{"d_model": 96, "norm_place": "pre", "positions": "learned", "qk_norm": false, "attn_scale": 0.125, "init": "normal", "init_std_qkv": 0.051, "beta1": 0.95, "weight_decay": 0.049, "grad_clip": 1.0, "decay_fraction": 0.726, "decay_shape": "linear", "final_lr_fraction": 0.0, "batch_tokens": 32768, "doc_mask": true}
Each number is 128 + 24 x the weight over its row's rms, rounded and kept within 0 to 255. Layers, rows and columns count from 0. Numbers have three digits each. The size before them is the row's rms in percent of the matrix's.

# layer 8 MLP down, 96x576, rms 0.233, rows 0-95, columns 288-431
103:106132141125130118114140136131130127103137169075129125146109065094121125112077137130137150160128075150114120171136108133174141168072160083096128143105111111081102113081146172129142132123140106114135148126164134098119137104136152093108120093112145155122111145116107105125144134151155116110175074089095170165118142160132149128105142104117145129133159158119140141144110154091132119093153149153123132144153111149116120110126108122142189
103:143146135155137124159098169096121076111054099172139120083183093176151188136116126097137149131103163155142140081132136136149084132110140163137113119113098109131106168136076158113167126164143133074114147130137157069134128148146163151145117102111113141134073104114068151182125151099135059090136170149130191128164110147145167101101108106167139155157141112107147087143099125135121152123106132123118122077175112147137112089142119141146158
093:124102106148158163129106140149133092103134129104116156137140131114127134104122095085100140104109113124120101119119076127128110109120158170106114122155162080129121121094143134177120111150191131151141144141129072105132147101140140146139122157105087166131160107126151174109108111095123134129120118103114102101098125101101119191118115128150167129143183155058120108110125158115127130141117108144138116120117120126146144120075135093140162
095:097106120107139124131158093150126123139152169115153104134196133096116126141084147144098131149115176127164116137156125138145099151119125106115107123160115137094139147149116141140160143121120141166139142117087131141110135107102138123111165154092161105099145153152170127103131114131129114162115117151131143094166091137122129167125135133135154173164098118164140118139143116165138151143122101155171148113159112114153132132141158132128134
097:131140148139106083146117148112137149108134170130131133134105110128132113129101143111117129159131192186108174134160170129134092132116100122131125095110140130132126125170119112141138132100147131155099151136074093136130137110159145145094099127138159118129079122129171150159130085127125149118117136160120165092135091095176144127091126126124169107130162158113126135113125129091151101081101096128098123120067121176137118123123136132095123
104:176133090114119114129128096124128149127110155146136113123139106155141125168104088128147108135149091125115151120150137097124104074152129185101164130138108103138118118124114110150152091163133133130108110149142123105145166110094132137110129124111154058142112140131127142097139142138084114153092141119164123140107117092124101153153089102151150106172114146138091095169158140142136157133153127070125176131160108120157117088110079115128101
097:104159114118123117177175128151120163082155131120175099131100113157108155124118101116128121131133097141130166133069124111147131185130128140167101145126111105122167133088145123121128091125147151122107120160153100116096105108126127155116150144107142107126144097118142125128129113146084124156129124157113109117127120137120128138155103145138116151143137145179121137134117109147082101140141138148137163129149142150100105162111108099145143
098:131114142167112109132157108141124159113122112136123140114132096178141110146152099130124142152134168122112126091114155142185123109083119136134184151142122082093121134168154201092130137100112140135105115160072093129108145098157133110154141165117097130147124107169138135097158161100182077147123128091129172136167115105148125149134122093141156166151105111109160159125137110154106065150133139124111136096126113168149109112098153090092120
099:121103140132145118103141135089097139125123096107133166118137115167091117138155111105120117138123141116115104148156108144153116134101122131127140115081147124152135092119133118141160112142144124126112122133092135122111135127114085113114085104150093105129144107128156160122111111097114114101179114169118129101116123114137130124112109163159143094138156122059115098156098157107099094145099116105102122141100133127107120123125084187109153
096:155122137127143122114136099112091160124139116111176117171085140087168141096158101136133152123109151153105146087128116121131095129127129086154107135124141124120125146132110123153106157133114122116120146131144165080136174138130184146122121100130097162120142135130145065127143137141122146119134098121131122135147148146139093123130129133133164153115150173137149129147087103083120104145148105099123116143159144111128100098138084121130068
099:144127127116096148092138169132115158130119130125108165107150135190119142130109165114133123083133117137123152085096130155087093101158113166139124122098140139115085152106103146065129103164116095153167134114111170106131191141142084124104095105164113181163111090136086137090116097141162121137145133156116135127127136121176134121124100165166136160131140151157123115141133128146138136126126092113149097123123154138172100141082117147106158
103:147113105141175088125122146139124111139124165129127097158129133133176146102151111152136130101187148099140147134129163139143103128120116100158142168134142129104120143130124169124127163118155102129083147129132123107129099137160125122155137153098124143169133086110126139132112114124134154103135123111148159123155097156135118147154135130120131096170134134090136107154108144110122102098103137161154149127125095135157137086099135134114124
101:131114155140098125109123107141114129131150097118161154074111124095149153122140140122131106163116113147125131137143161149193105126154187119105100148126115131105121115128125117167136142127136144132116115130131142068121137115147125099109132121123120124102134115122133104172147123123107124107106116177162133172140105050133140136130092139125118122110105157139117131121129098109126132147162102164155126146130142090159158179106111109144145
097:108143105128114119155129158175137063128111124073093110137149175146129105155085081171110137093173177158136156130151119111113127087108157147126162122084148082125126105116101164143145109147146106140106140121089157081115131142136125148126198120135134121094141072129144162131162120139168160120112152138110118150141124127150161141147109177119137110137101121127121132129131147124092101177165091148162144149121148152108109158149148119121153
098:096118179133164138125111120110138103150174134161109156173137157142111142112105142035123130159158104103102115125069097122133129129122125086099098132130115095155100136102141171121131141098128110097158172108130105103110140149074114120127098146155125098135105145148086126117143113098116143113147155210144157097164125152086137123129142132129122174095096156113162105111118162085134126112101149121131130142148136117140139177094125101164102
098:130134116127128133068135143145149095100134165158126161144085050136175098133162180094132137111086132163138136111086120137098122148107140108123106175134085117169086126138149098124127099141168111136136157159171129118138088104184186119120121154100171156145113140102157118136136122157168144153134124136127145144153159130169132167150118149135172145146131149146143123133136114128096126151142092134092134122137118135176127130118087098142145
101:153130137132170146142176117096140083109171138118156148109156123128129123094082136134104126144071169116139110137140104116142083154125137094097156159125113106140133128119129107145131185135156113096121106134094086110185139174155178121129118192122145130175143160133143133134172142146151084155127114096098115099136138125116151112095161124146123127129152141184123124129083176164139121181141116073146142162144128106120137131098133101104120
096:181080142118141118148155143120143131137119153106095142129110135130141090102115108134150124139110179113167165129150150129149129102146172105116123150149131151095179121116087097136138136105134129166140127108148113086119134094142147118150146083123127144151135191169156167137145155128153110100100113130111123152098144128120127155173122064167143098114104094136089105089147150114129129128162128087100158112188149143154109106129097120118185
108:139136144121162156182123119102113151143168166093119144127138105152142165131100156115099123147114128106101102146125121152091110097150119137147124111165125158107163122121108143106180111145145165132098141125189110116146078133083147149122133112129117132141168156158091120139133083126109129103078148092090171137074137134121104162138147103128148137137124149108115122122092157098113109112108090096113180203137145148136165138156108118112155
105:157138113100152133109162152111118125134146121108154128131114140136126131112087070113123123125124140111172152214136113119143110155082083104150110137132116131113119129161122139125114158134134137096092158148141133117162097083152134124128178161056134097129117110127109114120131125118144119175131144100087107133139114116120145119154179157116079103157099121092144152136130114145094116121151130115163064132158128155155153145120127103090134
098:130117145143161135127116181116153092120134124151095104109092090149170092144129114131162107114113106113122126107111109129106120143128140157134136112138099090113072131124183089144121095164112127158143108134138115133151121128111152126097143084169115089120118122133109161126167087132131141104136158146092163182136114177117114107085092166155092140136137144115141123107148125114136132118114136072145148137113140116043112143131112117094124
097:147157135143118131104124165125086115101168113149118127170174147090111162160138132100090182142138161165096134155125081081089142149112141142094107115069116123099126150125139115158152145153102183065127155144118162125080123132134104139147084131098136124144104161136115128166102153082067120108115144108148126103098114136163142119104166136154159112182146107111121095115097089157090165131156135130135118147114166133133093114124102108125156
101:143155165118101120093151096109093116129141159126118121117136144151165142170141084157125109125097095158136089117128150142139096143145101127128143121165096134143139122144122106118098113111142115137121156120110067117123105164071122100134096120161133140114145111107129129132103074121081110195119140083118149118139152130157141105130119137098112123124133112134133099102147122149073133113135118131124120136117155138114125096167152119138142
097:142150135128126118136083149119105116108131099120091122092121088153110164102086126102090158116106127174091104130113087122152114182143152157166132138156057089129094128109145152105124092103143155105154185097129116131161143148117146140127119125120123142098141139152057096102101132085162087138087063114093137136110125110162117093138151147113142131171138117152145138107132130114101112150139126117113166148150137135157099142135087106129092
100:114109088155140122101115128112147127127152147139116138163108158136105136152134140138109130127122147090126134128119127135149126095153155150093139170086136155156124141152160107136088146169103131125081121172100127153150131105125128087106082136113155169163124129118160112176169049162174131148158150151097149073143129093133090136148173135156121101146168117112134153152138144105122116100129098138167132084120115163081157122138146137118104
096:167144094114132121083113152129113138119098033148141114181170226115090141136166100065125129095143155118101133122107097112134162098166142177139135156097158126103121129125143140082168131095106144156117133116176124129129132133131105158173109165117167113138110108108148118146126134127086113142130156096140107102161154153126141156107120125129144116137125105158139128104119151104147118161111110141114131123083136107142146102130086145115155
096:108104130135095121151128143090116121151180141110124137142130111175105126127127120110139132162160127132178212163142139183125138121133125158119122095119120136124119124139148163122122110135143118117106140135130139120123121097126088136155101146109094098120183082121154121157148128174104157149182128100138113176163151084131176137133144150130127144158131137163140135127115095101143059108141158145101177121132122169171113158154133129143101
101:080129115137068155079104120158122139151144110154080155140110169138093140136101087104103128145124126109146081154098157146090134154098156084099119153131148122089125110115147161130147138137116108142150087111114110156127117115093124126127158159159126115152109120148081120099108078137138141133113113201166101120116148108096167115118121134151108127140124146126088111146113110160113113119110162132162124121172127109128114148136111152161140
099:108123117155102136169136126169142115130136100111149142104113157173106137089116091108101101124105147141125165102153139145122092123101125125165154117129114125133117141131114121157075114125134121106100107154137137111084126122134054104133117127131127164157147154113176141132158151093105138125124148127165151117120137085097132133143109139128143109138178137137128142121100111141124114153108116161070088120167131078106103160171111110171084
099:131135129173127123106152148135143107125118126138129141155141092103139136134118127143132160124119123168107130142129114174155129119084105137129108137122135122068121137144149124153123083114119109161124177155074178163104105172107140120148134124091096136131122136142113117149158117130121147160184071125105172091146115157117123112109124139093104101139131174123134138126107124120109157125142135096096124105079126132086153135163150165097153
109:114159126118136168108099165107095132120085114097133124106134106139103139125150144170133101201113134089151125158084118096141172134125114146116144132138113149116115087143123122118116165129077141139195108114138114085156155151141186137116094109082163106124093125142142120125102095097154119163142168142103119110127146146126115159125102119170123196119123122121086137101151128138094126139140094110116165151152187139141122112108070109101120
094:133134133150119077081144132084121160092113139179098125112128138184134136146146083129176137135164129127102119157164101120095096128155123089157191088109092121103098132101080121183146095156113154109132077128111088085104182112077119154100177105121116112119157132145119099135130097182139160152150074128134122133140159148152132109135128169134113127150169105136143114169186116171119116145095120121075114133139177160115105156136122144158093
099:175106103133124129153135109129113051125119145105134150085079169113118156128125154095165138160151107146077116133173147125098162126106129116130115156093136189125124152113132135121163154166118113048109116094127163094101095146119123147098108079140118133142150100101083114136070122088138102131139106130106124106129136130167131113091137112183107148133112156117071088114107089119124062157114120100129096115114124107110115092147143129128145
097:173181138109132161081113149123086125158135114084148120181105142136172147116149151124148145120096124096145118102116144183136103126152127121183057108123116132149111120134094107127104104104209143139144129165139142141099135099132086115126111164117125105173138113105115081126130144130104125113182106148152094087160133133134149124108094152149113111140132142068116108136137082117135126150112107111153088108111157121131141144132113120147135
102:163175159117141133131123117099119086132138140144086114106102080106102162123132139103113120142120108062159106144143099160121094118113149128134162159135130122114104106103149163145126114151135112115101130123115141135151099150128104108109157146102117109098122140135104129155110153084138143112143172098151105071105124124121141112091106152112156162147131120188131100157131101131149130114078175131186110102123149113162123097138117107097079
098:148135119144138120142175121139107173122144112130102112129126075105086090106125136040147142153107137125104159122139119126137146093132113177152176128141161092098129136117122113153158124148132173164136130076082133118130098111136112170116121140138136144140177145174141105151156136159122128110133116121140160152120119106137094128105143110091111092143117158107091138141102139086122134125141153116160136165136132121124127108144090127132130
110:179140158125089134095119106110086161131126169087149111154157095125124097111133149154106117140140110114104084128129130113146106119096157094078123126111139141129138133145127094126164171153105168124173091137129101154132110119130138106154100124134073145101121133076103108125135139112097144100154112152131117153119167130144116121100120137146182157050158086124055150063117119142119108151113117101127090150125106099166131114119138102118172
118:108143152172143129072153109114112137148143142133132098152074152120133136112189129151122172120080166146135127114159114162093109135081112172100067140118146143054164128131118122155173129107107103136164121125133133093119112095095139152124077117134096156125119107129132150153105124142135136093106127163097106132113104149104152149117107130136110120147135151102143118116125129115085138151081117145129142114138103165117087129123140122138108
110:142152128187151125179092116119124148122091117149162136107157138151107154125090119101111119123110084111120123127154180152131160152132111118126158134124087115123120116149134090161158133132146121126103125167100143062105137125150122120077159138112158094125109153109119146164144094135114148117162119167117135103129130160120139114125096127145120107110138124109135080131091121122128110109090128095102145113114135126131106098104090104116108
095:153150146115172143138156143129160159135091112157150152119136077114179143169154119170128101132125156094100110153129135141131111115166143133146163118173126131126124106145131116155122103145121095145089103154139090115136156166148151087113151125139120123098103124184123107120124157146166085123099118125138142173103121108097115106135101151150122180108113126112173132133125093134120100126118156118105102098083138122163107136142108130127137
103:116159176103129126111128109114107150149138145113115079137058044117139118146108126141140149135110140168142109133130137145154084129149152117070132130151101113106151114101121100107134104091149087129176156113109151110129155145102138132135181165129107143100081137114137084111151114134104132105108107115123114104154128143098152130102148134114111167123135140137154120125127157121102145128102138111158095138122094141083095117116128086164143
111:151141125135129141176147108102133108070110126138145149153099130093119142147102152194098109136146156167119120130107102092116190143126123099138158130159145096123123131124133145102091106136143160135093136134109125101104094134108165104102108118103138100131123091097185137135152154151128097114119133143092158125137120140157116151118155104108123135133147100116107119094081128136120077116129139127120124123162089167132078125108132127118138
104:133128118153058155138127143143134146114141131141134163146122198103108122159137111130132139115108117112142112089093123137076124149152116169146113119102079116139136139102166126122102095116152148102089150169153114101156174098159093143127095131124126159162129104136165125116145160163125122117149158170148077126159162114146130152148100123170112112153131130111103111136103126107121108116106146159140146072123146138086103151138116124149135
119:154122149132139056138107108118074141144105095123151085100153110146111183109144090156157123144129117160101102122133117089164110127099106165120152122090132094143115154134099139139179127081123141156155116122139133126093139145123141123140102103126106110101124156129151116113153141033141110141128102125120125154128099116150099097137148115165153142064104128098131163106127127137113123126150142093104115148126143162135115075106143131099144
103:158142126092145138131111121127070140147149108170090134110104148147147127136090132100145123157176120164084120170127101132077101106134077181159106134095131135098119106089159158148147090127092121130127113144074106115083132083106155129134118141175139134151134152117117124173141153087121105139156119150106132129127107110144082133123160163143095081157113141134129118151166165100124122169146139125149106159134122154111117126138158125111162
103:113107092151098132098114110163185123131140143123118111147139159114073123095149111109139126124133162171205132122138104126153121108121142159073121148114142107110140100162117180121100137144115116119138141131134142118110086114158154149113115182146108175111127150110136139139153154149148146105127153151131089163109142133116132089117113107148120164147133108139132150106102070130113082128148146127141115086123161130148132126144109125153128
110:171135112136151104105115162127152156097141131156163167142086125142101127160130167118105128089104138101124126128128100116121182125102156122126113113129158167115119117123142091127150121126129128148147122159128156108108091141124137138126109148093112096155173090161111122155090148124160152113150143077123148121148139129127158150133113117127155150122136101105165107141098119170137117129041153129164132083170155130113148079167082125155125
092:087195111095097121153117131121128159157121094147092147138140093131119121152119124134134102133097173116156130102146148157104136152117174112099092154162118095128086121163134109068163145118131127084147168106134129139113119146153144108124112115127106137081138121131176086138132122140125128151070123103128165094146116137114160105146150116127181140151153129114156137108125144144116104132169158148125135136100127168063134196134121134152140
106:109120090119181111104127158130150119165135109150136134165151129143152154120153139177128129115115136130179096146145116154135095112138109121163134119179100125117149159130106153113053129126110128158091122122160160124137126132126131112151165151140134105177132138153107142096103128156115138145131139161125148136154159086112134139135081142125092135169109141106109154128142156109097172103162116163173126101138114110122152145153135149141136
096:151166119115147103135098155134123143122113118116115125086157194119134151093159149196117124143133067132132087170125120073115136109081167092101128108142131133078123085132149109140151127195112150076137090149127128121160090117134167098147129139159122140139151126126099142140105129103116102133138130109104114141111141173132095095108097132115135129139126110150094108092126157156101085126127127129132147178175148121115145142110109122113149
103:139130191151138125131175148132126124116146188197127147118108073144146119123119161084148102122077135129137152120161135105145161163112128173160138122127118113117124132143142093129122140106161135131139158153123172129094101110115139133117107115161105126122129140146144147113110091161113184150118110101115133140099099110091133131160147144134181097145155106120172090181169141149131126141143127141088161156104133149131121159142130109175113
100:100114127111090109142156123126124089187119146182123125120107089096156113116148159128110100127134110124125176106092141105152127110178120138177185091164144139122132127102110142166126126157127122115107143134147155129114163142094158119122139116098151085112102128124126157101145144123188135132137115149112160101122128151105135143138132158093117140094085115108153110135140156133138124121094111111111119127113111144164123131127136092114110
095:071123073132119150158105076096124130120088111130132133126097112105138124128142132128102105102077145103160112086185125086152200119101114097114054156176136146118114110138157150131151124147107111124127107147146144143114122141136148143117115082117099158135153162159055086168097153179100104160138135090150100104100099109140122110126114108155157130134135133074103114123105093133133083139128165153138157143148141142145130085153137144061145
096:114128141117137121055165138122102156101127156114109117128098121159142205149127110175134161107089149116107137118107151168155152166119111094120136119134112130108136130122129125132129138112116153202103154143151154111105088155087126093167089130163135120137091128108087132137179142141080128145110108147138148119113126119143153136160103072137098119210175136095117185124085135082155192130151148129118144099148130105101117130129073123144095
100:155147100130119152120111119147166153147166130145155144146157121099109110139103129123129134039137156148169121102161181090113125142148124152070124127114111156156156163164115176148122089145138123139108110153112140094104127124150137135145107133125133137112129135102134145130169160183112153116161175136132137120126156199174120146152158170111096146151149148134149105131087125115127151114129162138128194082161120127171184123167134106115112
095:145147121114140126107129132126140099121097085126172111156090155120105164140062170092154114186143108126163089159140157140130169123133155110155094154125142117092122114153102110130125168128151069126176104137100139084145108094125133131136076145134136100132109138099109077125136143139159102155105150142102114087144151151100143129136091131130107120152115114127127101122124153127105144113136191104106186128141148162160142123106134164118158
100:080103114126139192132117113113092149167088121171142135163120127151107119138139125181119142169135113109088166144133115126135109141136084125118143117077154164158147063167143138140141165155132107093116123149160133145116142153068151125144154109136139106149115116136100134116116086145121141125170094136154114149128094117139159122171141116135070135108115108161101130146148141123121124137086151126138124161133101149082140100116150144159118
104:146178117128155147142080151124145121140111114136117130075135154143144133141170116123121105125102115137135145139125083143125129152153158156128088104169098125153108114131096128134099111128119125132091154115170107133131110172163154110139142170132133135128089117112109136161111166150087090141107144135139139118099122158121128120108108122122137124109146133168096122109136111082124110091109112125126163152123164138117113146180092164106126
098:078142106153162120125118149122116114113143124131129115131123139159102130141137194113135134106117114104113082117103092139163094133124140092125119156119113118104114116087109113162109159106139126132103113127130123128115123070102142133124111120126142132147134137151110139113121127154084145144134112126080101108106151102122152086131080165140129089124112111143132098120152155139113110161126122146114171132097129137138115104133136124140073
096:093136113149154118167157112113147135134087101094149167139114150107122094108116090149175143105115207117158153106116146137131154129108126139103133155145134138125127113113158130049175145140106134134110086132168150120140165179140115162139121119064147135127157124116152183107116131130156120139170076121122069124120119157124123163137122154175152127083099129145142092095109103124156126124161152111114094123148147098134137116111120140119149
103:119135102167144075117137126159148109128113147156144149118140145161117146129101150109154093134129117149143110110140112124136119133127146092166147134127120104165164141179095163151151167141160100136096116127115119067151108117145122166121150088119143105090153125100125113106110167151100145147101107098119136108154151124130117116153120190124133147122117127125140135135154094121088123148150135127086141146098150110115118131108123170159119
099:177109159122112120118056142076138187158116129110162105134138140159106130129122127098137108158170163130168152150097119158115116117144107126099113111088138106171106129170088133133137116099118161178146098131102141125120153148110129119147131105140129116129144147119125141109120150119148112139177102155124125139130117124121090144114153118133145137132149141132117119143143060143127161154157136107118077107161165109134129103168137178135157
107:130153117122111104117119170110132118127093153146127118090128136149111118139145134177173114156101172131158122131102128100133167100126131124125129105108124102159177143130130079113123102126134158133159111130179190146139169103125160148154122106101112093105108086130115088100126105161127102165116126120104137107174119146105127096141149114110101135130133086146131110121135116134135150147121104135083097194136159147117124110143131194117127
106:129131124162160098095119157166162167093147102179097149144162145128140150147156076084147112133119146100129141109122145118160109113120155177089103135099163137146123198135166125166131152129175133119144101130114137108097125136143123099119138102127167135097115119129187155102170101197110147113087095136134108148163157137156146110116083108157134109174149102102139123134119123144111137109126141125138098139118115107131074136106102128154148
096:145107136158139150163152181137114097157122141091107127143120076109140144111093145115134137140115157149104157144137150128161116138127103147137137158102175101101112154114184146131132120110108137143144141172091159145131136086102114128142098126200147185112118185102130172158145132112133158066152154110107169095175098130152118121103170145109085121129099133114127091140135119143146154130148150144110091114143071148109115112141162134102151
104:110138142097071103116098100132143157175139089164117164157182116136124167113094125121137111125085113100135182127117139190151114112098152119141124139138121147111096123137091197137159116105142091137152135106148118116111152140115093108129064159182129116112078147134144101143110169138179141124153121113148123068140099100094142122146107146151160115127126134149167178093113106119118140096097151145118132091130150117078090142139148153161152
100:091135116121167153139160156151163119121136104161127118137120136152129116182151137143192101118152095114167138070105136104117095148146094126173112127099164125148129163151110120140092115132167158128135127130138127117148150102127141096160144118134175082130159096128171171111128109172175158156145143128116092147163136189062108149156115140088121124166156106143118131132132190114106154107105168107122156155157132134152157113081124160166122
099:154140109159113110132134107118133142129085161156096137123107120135131104141138131152152134082121137153162130111147130110122122131139129162194154158142123120095152078133125126148107132098107150122171153115118119096121180113121138157135165139149106187155096161138102110118118122112172117115105121092114096107150116150133120105131151119131094138132089131160157114133150130163131127119122142135130116118106178154085104150152097100174095
103:082190152116146166165137121113153131170149142126138090070075093133148105082148083112156085138115150142110145105119119120154103103081113084141121081206123083142147132117178189099093104157112141121158122118157144101138175130096147136103146121121128160166130135130081125152112131117105139173116128100117137141105115139097106163129129114095140169108132140149166140156151097156163093124154142122147101189158131133137124131172120136105137
094:135106143124102093164115104112141126156142150119180167155129115103109145102178110138130121146176090166154112129116117117148082126158112118136094146118099150114103129147173146124125128127118110140091148138107116091107141124087129111136121122116150132143177149150122119116155162124092130088146122127149149124130144085137112123114123130137095090118086133104139128134129099094122117130162132131097150124174172094127152134150160145139128
097:093112110167136110104151132103103106102160099115138130125134143154140131104147125124144119063139107113156146156109110139127094175110103115140167125116136123160141182080121196045141171082135072116157141126114112068140108138145138117109137145168111151117130104136165168138097141122113124140143151161083141134125112135161117100126111145127149113113102103123143120130123174159130149089128118088118113116129136142124097134201154125105125
104:122092066115110084097131156109130098129144100134144118129091186127131079145131118159117120130133130118143115096126144108145108102118126135145129101107144167146158138109136145104098123170102111129163123123134102139135108109131119159137122105101111110146147100100131126127137155110091108116152121115126103144120119148143158166107096129147100092129088124138094132106159139137145135188114087157162080118131161097128148088123100147124129
096:104122112100117080162114099120172141112113116146131175099088092143154109103118141156122144109159164089082124076185115089178150115140089137144196114108166102123152123122129150116145121121167153187133096123093105123115127086091124160164132077136126101153132118144132144124147129148137142163109115116127123150163144144150087154118139135094129135104094104130117121118128123082131141179099154146154146134125130154159132103123179130103135
098:132161118123163132137132133111125152070099149134164106143095129112126123093146142146136122186084130149140118181140118145125120156130093102129112123162109107163124087117146154091175133118115134148118112133143174105148134114133151181138140119156149082117134173092181133172134185113147174148118122129123157135117143125151133113107148103122156105138133083155124081136140156120123093168146122108122095122151141139113134099130132131133124
101:082133115109084105105122123081129144089118139139119137107060163132156149133117108165114139090139088062101122132093091123110158103079143138108127155116099098110122122110126146144090065121124121177098110170148091116141139113145172119116133120123138135108124114100118131127103087097104100140141087125129090116124137107138127117120153100173159122123126125136163157132119130139129131145101128161134140151156120125136120141114157153148094
101:132130149093116117122108136140124115149130122113129103172142111111127163131135123172144124117137049126088135101134122176127102180128116133103144158135130124118111135160113161140117109053166139104126115125122097123101160157054107078157135129146141160109147134107090115143120097119112140133131148054130137145143119124136108158142104164095083097106140114126115165143140129097120184104136124119141124126071131085145138157125127139139165
095:107134089144138106143138157096103144124118054136119184135091126121149135094121079111143100106098142119169103078161136135183135153099147145163116172107084120100095139133138096142067134102148146181147139172121110105150139131164108122105094119132109131082109081096139137151115189107163095130113148111143139116137074163098084143125131121131102097132156072110161083109145064156122137121114128140119104083115108131142138117128122135136153
099:117101118138152131102134148118151135120113129115158082128116098138089093130107060129152179171133134101142108109112151122166152145106159106116127117117144117117124121175186133140140166158143150114109120132176118127146141129144127145124170130125120147148171113138151161085110104164160113137156129082144059141112114139143132120138149107111119132112151125155150146176157117129166160172139138113122137159108136104156118145086140121126127
099:130119112129107095156151121113109080131119174120116096169125121121124129084100092081114129166133114138095137138128129094135157099132121121112145117101170110097101136157119124155142159141138122132190096087153116103116121135136116125141144106081140175134154093133120111130143158139119123128175077132121115126119103164095141114112131108114132089108099142119128122127177148135172110111120178132173117080155156113097126124106103169161137
097:134133162112171098117152142118105089071101160165120114109122121123106154148151103098117142048148108122118159117161099107112148145124136147136094168148129144105174117131112096107117136141143143114131170135132106095107135152067082146114124115172131127140141143104116158105167140136124134119105155133122107142100139108157133121125141132119096118131138113122116145163137121108127111136117126094181179124087094086130171105118125103163094
097:116139131108159133127126114148137085114137178136124132145127133105150118151135162148127102055163124145134111150131145110158084108136107111123143143119131133124159143142110187156149145114110131096131098147133152091112157142102134118149125125154133141128158148086128150105145166143127123132134167122138152107137142161137127150157115195142087149122118141123126137117160145147112152125152105082167089146124099117120127133126168174173128
097:145143154126132143160114098136088117158102131101146106116129094109095127145118183156094143134165141104109100130114123115102106134119111142054134099127135140123155137127107140116157080123147139124123104148098136078116117107123099159134136108121096061112085129145117092153088158134107132121102139084137083149129165124146140125099128078098169144101105131132105120081110153114128122109093128104107142143082141125164064110140157082079115
101:133112111088106127136102137141125125158164095101146145107119162081166129126092152168093145146160072116098157151134141137136122129117124161139143157152104112128118178130088141083165133144148132095150131149112091112126150148126153098149109088148150109114122133140160170101140180140157112151130117094128139093140133131115167127178099160134097117126141149102085118129116155143096138144119119123143108150136159107132157088081150131140085
103:127128109140104099141125094131125117141104107132158118122127128081100159102122158096144165144126131112147140113132154121100136127137116107131086095163156104096108113148149089123172136132139166092126115129150110026102067122132083126110113080136126109140143105141123108112108175134139121125125118116138116116107178152132114135149096141180136135056113082105119125084137076166128138132095126092083076098147150138116124136119141116160118
094:133100112105142150122131138119094116143117095144155111118127154112149172061179140156136147121115123099116173127147148159119157090172111174159115067123121135148101096129062148146129099122140128098146123105171114082114163166110114098156152108103147117136124077098081143138089147130132137126146111122080189135122126113138153097096126127165143134123135148095097141120094104103139105105123113150103065141144111137110172101066102116138129
093:130128175116166176092110174118076101128122129123140138131158124177140159121152130127132094173123150118127119140111131146140136109144164196114131164129144127107164129154113167117097141124103113166075148160103110086143128109117112092152083123142130090117128151162169140137117104119152139135073098101142095137084093158143176136151132089146128165125154132146117127147155126181160139139151126063132136133166150111174119083116125141143136
095:112129124140139121130123123153094148149102080111128090084128119155117095095115138136120121156089138099151101136151143143069135104136139085140109104116142130152111136110182108132109090116120135159156105123172147139146145084142071118134119099116114133108111126069122080121132141108106096109113112175113145134108086136099058116120124156133118132097140098106116112094093117170116117116143118128137087122127099142127139139138142133137153
098:119162142104151133156162131135138137149104185133111162161113110075134096101131132138137117151132133138132128127136147100112108148101157095103104137123172136129118078173159126117127143140122155139114106130150163096113114171147068123108108124123159091087124112106119170126140163133082118119135147178102164149102115148108076142129124121163132119105105118110139114113102157133135102127103165144132153143127153137145154128171109130168137
091:126196136109083140118124109131096130107120126133141093145168186131134124119179169160123140121131111092126093132128134133106117118151119155151094120135144123107152131084154135143098117096122089155105107120115145102140136126136124141139119123125139137149097101083167111153083140156117097135125095079139080154123169145126159111133166143078118107104129110181128125178127137145105131129143139130140100109118135138085120101097114106104171
090:122112117128141119175116174123114158128089124119153092119116146123132149166098084122160104138102182109138139113058140141136121122146117052130122108125134130145104090132110148106113136098163164146115139144138110105177094163132125096147147126144118100064090121127132133133126145110153101123147123096123126123159157141117153104095139130153119099082113113108155094120162091117121114086111114114120142112065148143135125128142154112146085
091:138143117089103185075130154149108134156153105118095126115110151102144150124136122142114104159115109126130125168141136120127120112115129098082095132144137119123168120136150148104102078166115122112094127141163144120152147118154166084127143145149140175099115110131175145192148064124169107083107150128121158138095145114147122105119121147147146165127131136101126134104122128139118151166126158109109158131181139125172159125107082144103107
102:170117121140132103123114130158159129091182138143150096156107150124151083134104135150104169120123111143150141136106130134140113112118118173099146147139129133134144142169143124138126107133103133156155097132092109124138167129147120125138153197116163101129155141094160168125181108118130118114136164086124126123098146148101133118127130103173119134123124153091132131105146132143156117157129120121140153101124114111125111085138167092157141
101:116148154113109115118137141119106100125193120106111111117112076132078117119161109132131103127090177136140144112117154133126136138140155125114142104145153090102130092180151122121131133139124166147148159103136112148128099142095085145129159113104155127117105166132162128136152100106069120089148117139124175140103155179165129125114131112151138124130168134181091109145158069155138162125099107118110095120110140150145125158186099133125137
098:155170123171128148166130113138161124131139126147144125159142142115117095155089136111111092198098137145127154121099158111123130107140165144114093126143156101116161150141117150112153161108080163150107107096140111137119092127116145110138136112140089099160168126148093142125115143176110111123127137162106118123118121128117084189173121115120094126160103152105123107110159100156158149113151167118122171164134147078170117151135129172150128
097:107143135085156111128106167111135150116138097150135110162134082132169121124132177155132087125097161087107142116126099116106143184119103122158108157170094128144160106155132152082143143153128139176176173149168162135131146110107133142148160090110124083159119143112120137111144129114140084142135165125101164149138103138122044137141108129091091127130102122141111128117117146098091122118128132116086101161106118138129119147139110084155112
102:150120126113092093137147141179117133115156102133110137154085087136171144077162125124130096137113163148139149121166152138156072093122103108084098118102150154162115151166109097101112173123113165136145130138093108111113097144145176109122139110121150118152126091118166146128178120120078127131128130148111188111132138176146134175129098115133096144123101134147112136135166140153075150141089111159107114122124117157141142147126134106132112